From a checkpoint of a small transformer trained on Wikipedia: MLP 384 ReLU, 159M tokens.
Each number is 128 + 32 x the weight over its row's rms, rounded and kept within 0 to 255. Layers, rows and columns count from 0. The size above them is the row's rms in percent of the matrix's.

# layer 5 attention key, 128x96, rms 0.184, rows 106-122, columns 0-95
size [ 82  82  93  81  88  81  85  98 106  87  89  94  94  89  78  87  91]
[[150 138 101 145 159 175 154 199 129 163 149  86 121 146 159 144 128  92 109 130 134 114 126 126 153  99 100 160 148 133 149 196 112 115 111 129 109 168 165 129 175  96 170  50 128 160 143 204 140 151 146 146 104 135 116 132  89 186 122  67  82 121 136 147  94  87  96 147 178 104 141 149  91 147  80 100 115 126 114 130 130 120  73  98 136 144 106 140  87  49  78 192 127 158 183 121]
 [ 93 156 114 139 153 149  98 142 105  97 163 147 111 102 120 126 116 170 112 120 149 159 119 119 139 130 124 133 123  90 149  34 135 136 118 115  83  87 136 125 129 145 221 185 105 114 146 135 185  93 101 166 142 160 182  98 154 101 108 176 102 183 156 151 110 201 122 151 135 158 150  99 106 141 161 121 135  55 114  87 127 103  92 165 148 136 193  92 118 193  74 152 131  98 162 111]
 [140 170  74 154 129  72 129 135 145 132 129 194  92 144 125  78 133 148 109 139 121 180 147 142 113 101  48 111 131 131 117 123 154  96 101 144 109 160 122 109  98 169 145 133  96  92 110 129 177 178  86 170  79  70 153  78 134 155 112 147  56  65 125  96  72 130 142 119 162 116 130 123  56 119  76 173 132 140 197 150 114 153 121 143  96 170 118 118 148 116 103  76 156 131 130 162]
 [ 65 113 156 162 116 171 135 142 176 118 145  92  73 130 116 161 157 120 103 124 176 111 132 160 139  94 188 171 135 124 116  83 174 132 145 124  54 133  86 120  97 170 122 170 130 184  87 131 169 105 143 133  91 113 102 137 101 101 119 138 156 181 130 219 116 101 135 135 104 158 137 151 110 148 104  65  93 126 101 144 170 138 171 140 112  71 122 105 164  97 163 128 111 175  54 112]
 [157 122  52 130 106 166 130 149 168 190  70 151  86 158 131 134 131  64 121 175 106 132 119 130 149  88  88 166  62 122 113 111 145  55 111  91 119 124 133 106  68  92 135 116 144 116 119 131 113  96 151 166  54 109 134 115 166  92 161 106  96  76 112 113 114 114 125 159 127  96 145 155 174 158  94 161 111 154 155 117 150 126 138 162 106  90 131 138 130 176 182  84 170 135 179  72]
 [137 120 108  78 157 138 157 111 134 127 150 112 169 100 156 126 166 137  95  76 169 121 104  86  70 186 117 146 127  90 103 169 130  64 147 102  51 100 172 214  98 176 125 166 112 124  73 130 111 144 113 163 137 120 113 192 119 106 187 116  86 149 190 125  81 103 161 174 134 165 100 150 150 112 108  90 108 151 121 127 142 162 120 173 104 146 138  96 144 179 109 145 107 160 124 110]
 [163 114 167 123 110 153 184 147 184 201  72 158  87 120 189 109 151  70 148 108 120 108 111 119 125 133 126 148 128 166 150 116 159 144  57 203  86  86 125 136 122  77 106  67 123 130 134 147 111 113 218 125 181 110 149 105 165 152  74 110 117 116  99 141  95 129 168  90 133  90 163 115 165  94 144 102  94 145  81 161 122 130 176 152 131 137 162 159 166 113 107 133 142 121 135 129]
 [ 89 127  27 167 122 110 112 188 138 109  90 103  96 150 134 113 163 139  73 140 121 144 179 133  54 115 127 167 167 109 135 142 168 165 138 125 154 111 133 106  70  95 134 103 142 107 157 172 156 158 124 150 115  89  78 115 148 128 136  73  98 120 147 123 133 129 117 107 178 133 136 109 105 156 127 144 127  99 116 114 133 140  94 163 156  58  86 167 176  81 128  35 102 125 130 187]
 [ 89 119 131 160 118 161 139  79 104 122 151  93 166 128 107 187  99 160 149  87 150  78 164  86  99 142  93 162 163 148 184 152 108 185 137 146 141 129 105 109 136 215 152 126 148 139 114 113  91 224 225 125 157 163 163 134 110 130 119 164 162 122 159 119 174  90  89 103 124 140 134 106 146 129 155 113 111  98 120 162 167 150 153  82 143 183 151 105  98 138 135 111  78 131 104 139]
 [185  93 125 140 170 121 141 110 113 132 198 136 162 126  81 175 215 100 171 129 169 156 173 104 172  91  79 127 172 166 125 193 162 175 154 165 142 124  90 112 174  95 131  93 110 111 155 155  73 147 153 159 104 137 166 157 153 133 131 127 125 106 183  93 117 149 116 131 109 163 115 138 134 103 126 149 172 162 153 168 126  92  96  98 168 165 133  87 116  64  86  88 119 131 117 118]
 [158 141 135  59  65 159 148 168 143 142 116 156 152  97  81 141 172 132  89 121 150  57 107  89 172 142 149 104 172  81 128 123 126 140 118 136 173 125 111 179 160 136 140 164  94 121 117  61  71  94 193 143 104  96 124 205 100 126 112  90  84 117 191 100 160 130 152 105 198 132 108 130  86 101 140 107 140 121 116 111  82  89 157  89 162 147 122 105  96  92 123 160 138 119 131 124]
 [123  96 123  98  98 145 132  94 117 160 108 187 140 121 177 137 143 124 142 125 128 101 137 150 179 176 177  97 100 166 107 115 126  90 171 108 120 125 223 119 143  91  98 130  90 160  93 110 176  76  99 128 145 147 122 116 155 172 212 108 114  79  87  70 106 144 102 154 164 134  97 161 128 120 191 151  86 121 147 177 145 119 150 119 101 143 157 150 203 193 106 119 114 141 139  99]
 [ 83 162 134 129 166 143 137 130 160 112 107  73 143 126 150 161 109  90  98 129 134 118 141 115  87 141 132 163 107 213  89 115 105  97 121 144  93 149 160 116  98 186 103 147 146 152 119 103 224  94 115 105 101 125 174 136 117 161  92 101  99  81 187  58  93 126 125 152 128 161 116 163 139 163 128 144 197 172  58 131 164 142 112 166 141  94 140 142 182 140  93 113  97 118 171 168]
 [103 105 192 160 148 118 139 162 120 164 223  87 185 105  92 132 166 124 130 183  72  96 157 122 142 113 110 111 164 107  78 101 132 141 140 136 117  84 122 103 138 128  93 122 114 165 141 119  46 160 104 166 140 144  99 105 127 144 102  92 100 137 132 153  63 160 102  94 137  82 129 169 159  74  89  98 147 138 113 102  64  97 135  88 127 133 103  56  99 134 158 172 135 122 159 133]
 [ 91 139  88 120 142 104 119 168 134 183  68 117 108 134 121 165 122 161 139 143  78 173 144 109  71 153 156 167 128 113 127 127  78 114 111 167  90 135  71  65 181 134 124 135 196  73 157 110 154  69 159 152 169 118 136  92 201 187 186 126 106 103 127 159 109 137 156 123  92 144 154 158  93 212 128 110 127 119 134 159 142 102 166 130 114  96 136 117 161 106 172 150 119 130 160 145]
 [100 122  84 171 183 118 104 156 181  69 124 158 127  93 125 117 115  82 150 125 122 120 149  50 182 152 169 134 114 106 177 158 119 166 159 180  75 124 120 127 157  82 135  80  88 118 126 156 161 105 194 131 144 159 112 139 124 108 132  90 209 145 113  73  93 134 113 147 140 166 135 153 109 163 138 186 142 134 105 121 132 138 120 103 118 174 122 126 131 104 128  96  91 175 218 145]
 [198 151 177  81 118 185 141  95 111  79 122 172 134 132 136 125 125 126  93 107 117 108 154 140 131 122  83  38 131 148 144 127 133  91 103 165 125 135 131  91 124 164 119 150 125 170 117 171  93 157 108 134 182 122 138  71 131 170  98 161 153 144 155 120 151 138 114  73 116 163 107 139 136 211 100 145 101 156  97  83  93 122 114 198 146 122 168 106  93 118  70 154  95 179 115  67]]
# layer 5 attention query, 128x96, rms 0.185, rows 107-122, columns 0-95
size [ 84  97  87  93  85  87  87 100  85  90  97  93  89  81  81  92]
[[ 97 133 115  69 157 100 166 104 180  80 166 120 130 135 154 115 101 137 105 144 117 176 150  89 141 157  41 117  60 104 108 131  79 144 108 100 187 102 161  98 120 130 138  89  98 150 116 153 142 146 149 129  79 200 144 133 176 135  57 139 141  86 145 123 141 172 119 137 103 170  97  93 170 157 163 147 160  83 114 110 117  95  90 134 155 142 187 145 157 158 112 143 188 118  97 160]
 [122 163  61 120  62 133 152 157 109 112 115 134 125 124 109 167 133 161  41 151 115 133 147 154 130 183 122 104 150  94 105  67 161 171 129 153  96 157 127 165 149 172 130 166 116 153 144 113 132 161 127 118 110 100 118 120 177 166  63 157 144 120 110 177 170 119 128 120 124 132  56 144  98 113  83 135 156 157 110  90  92 114 121 169 120  78 166 150 113  88 145  34 121 135 162 190]
 [184 181 112  85 132 178 172 115 144 159 153 120 145  93 124  83 158 117 136 127 182 160 114 105 113  73  85 128 150 158 112  98 117 131 155 172 148  62 125 125 160 153  80 137 164 167  42 130 131 139 127  71 104  77 146 133 138  95 146 139 125 131 156  84  63 128 119  80 186 126 151 143 148 129 135  61 132 131  53 113 145 134 179 118 211 145 113 136 150 140 137 128 119 157 135 112]
 [ 95 144 119 160 111 127 149 121 102 168  92 139 170  62 110 157  90  91 106 157 126 145 141 111 157 167 123 126 159 154 186  81 176 119 117 174 142 133 151 173 111  97 125 112 172 123 137 156 112 142 151 152  65 137  86 143 159 117  72 116 142 131 102 159 190  35 187 158  77 193 105 133 131 117 135 132 113 159 152  91 154 119 130 123 163 120 105  63 102 149 165  78 153 136  72  98]
 [149 123 131  83 161 105 148 146 169 105 151  90 109 142 178  99 175 101 101 155 143 136 155 153 125 104 155 177  77 160 164 113 149  96 143 141 143 110 148 194 150 163 207 140 148 130  84 107 141  70 161  98 124  90 119 125 171 145 160 125 122  96 136 145  55  80 120 150 134 160 122 111 158 157 138 107 123 155 142 117 100 100 112 101  39 206 124  84 202 154  97  89 138 128 109 149]
 [117  95 113 145  83 115  98 175  74 158 128 129 167 136 119 104 113 136 136 117 108 155 123 118 184 193  58 116 143 193 126 146  87 110 171 168 111 152 183 140 154 112 161  89 103 172 153  91 112  77  81 138  87 150  97 151 182 140 161 114 130 120 143 170 117 116 196 107  97  99 136 139 157 135 128  86 112 164 155 145  60 150 131  68 100 101 132 125 182 149  93 100 189 135  89 111]
 [110 169  78 139 197 188  95 135 120 117 115 137 126 155 142 179 129 168 111 179 114 146 152 163 143 102 184 131 153 123  99  99 158 134 102 129  78  91 107 129 106 123 134 101  84 187 124 159 143  97 125 126 117 116 119 132 166  90  98 165 179 101 114 173  62 118 117  71  91 160 144 153 156 150 129 186  65 198 112 140 128  99 126 193 159  84 128 147 120  91 199 136 158 108 114 130]
 [195  79 172 150  87  55 108  94  87 106 146  85 118 147 158 133 105 129  95  83  99  51 121 137 118 119  82 123 124 148 132 156 125  98 111 113 168 130 162 113 103 131 116 196  82 130 120 175 150  82 140 123 204  91 163 121 152 143 153 210  67 107 150  95  87 160 101  84 193 105 120 109 156 123 133 149 110 170 138 127 159 158 146 149 159 142 123 129  98 142 114 143 108 112 101 100]
 [148  20  78 180 127 109 123 154 111 146 156 124 157 175 128 145 181 143 117  96 136 206 121 165 146 165 121 140 132 158 115 163 123 136 155 116 160 154  67 148 159 135 147 156 135 125 182 166 147 187 154 104 173 102  96  58 148 158  97 150 102 114 110  90  62 163 110 169 123 137 149 128 104 142 113 110 109 198 124 136 125 165 123 115 105 122 118 181  91 131 116  63 133 124 154 105]
 [ 91  99 127 117 132 130  49 124 138 124 157 122 176 144 130  92 156 118 128 115  95  76 152  68 151 104 144 162 110 150  98 151 178 109 113 102 120  98  90 152  99  93 208 129 121 116 129 112 121  92 153 128  59  97  91 131  94 155  86 160  90 161 142  86 130 135 115  66 149  63 160  78  76 132 177  84 134 100  92 139 180 163  85  65  99 154 105 145 126 113 129 122 159  94 156 121]
 [ 72 108  83 129 100 132 105 125 133 174  79 131  97 110 166 171 150 138 134 116 186  93 159  87 120 141 132 171  73 139 111  95 142  96 135  76 133 204 173 118 171  93 141  99 130 154 125 115 141 105  70  59  80 154 112 169 151 154 155  64 147 110 110 148 160  57  95 176  97 187 114 171  89 101 121 134 154 126 151 151 161 155 104 113 130  96 149 115 149 168 129 139 173 122 124  95]
 [140 134 152 131 136  50 138 145 168 123  62 106 139 163 134 148 145 131 120 124 171 156 114 129 120  82 157  95 111  73 128 142 109 163 127 128  72 120 145 123 129 165  51 109 152 163 130 123 172  32  99 122  72 149 119 180 121  88  85 176 126 172 142 120  95  52 147 201 146 144 124 172 160  99 141 146 162 136 133 126 120 154  80 157 118 102 125  97 190 157 109 129 135  91 111 123]
 [133 116  94 148  60 127 217  98  79 126 123 155 120 165  71  62  99 169 173 115 168  99 128 127 137 113 118 219 155 128 112 132 157 131 133 154 144 148  91 152 151 134 119 122 114  99 138 120 113 164 131 152 133 199 151  38  77  87 122 143 112  96 148  73  33 111 123 135 137 104 152 137 182 117 129 158 168 109 116 144 105 108  97 122 114 108 139  86 131 125 108 101 134 113 135 142]
 [114 167 151 120 102  99 103 171 128 172 116 165 142  77 195 136 132 176 131 165 115 105 106 136 118 119  80  95 132 111 159 146  62 120  85 191 152 182 102 162  98 198  55 144 144 141 119 128 123 142 112 158  80 136 118 127 137 146  74 159 187 172 173 151  94 101  88  94  76 170 152 141 177  96 141 130 148 120 122 137 126 108 124 104 108 112 140 180  96 163 115 107 181  80 147 103]
 [106  69  59 109  76 120  86 162  68 137  83 141  77 122 113 176 155  96 182 144 139 121 156 111 162 145  93  78 120 162 147 178 110 101 127 140 169 115 167  87 115  93  96 128 126  83 169 124 157 154  99 179 155 152  58 146 159 116  97 124  81 140 172 138 113 142  99 104 110 158 106 144 114 144 126 108 157 118 102 157 161 127 121 197 136 178 136 110  80 141  90 185 148  90  88 111]
 [167  79 176 124 208 136 183 134 169  78  99  83 148 140 134 115 139 165 114  96 146 141 132  81 162  81 103 127 145  82 143  97 118 123  98 104 106 167 199 147  76 100 168 144 130  93 150  99 154 132 156 122 165 112 135 128 147 148 155  99 123  77  95 140 174 154 154 134  57 106 154  78  95 151 125  71 154 173 106 184  73 125 153 139 140 123  80  90 105 100 116  93 130 106 133  94]]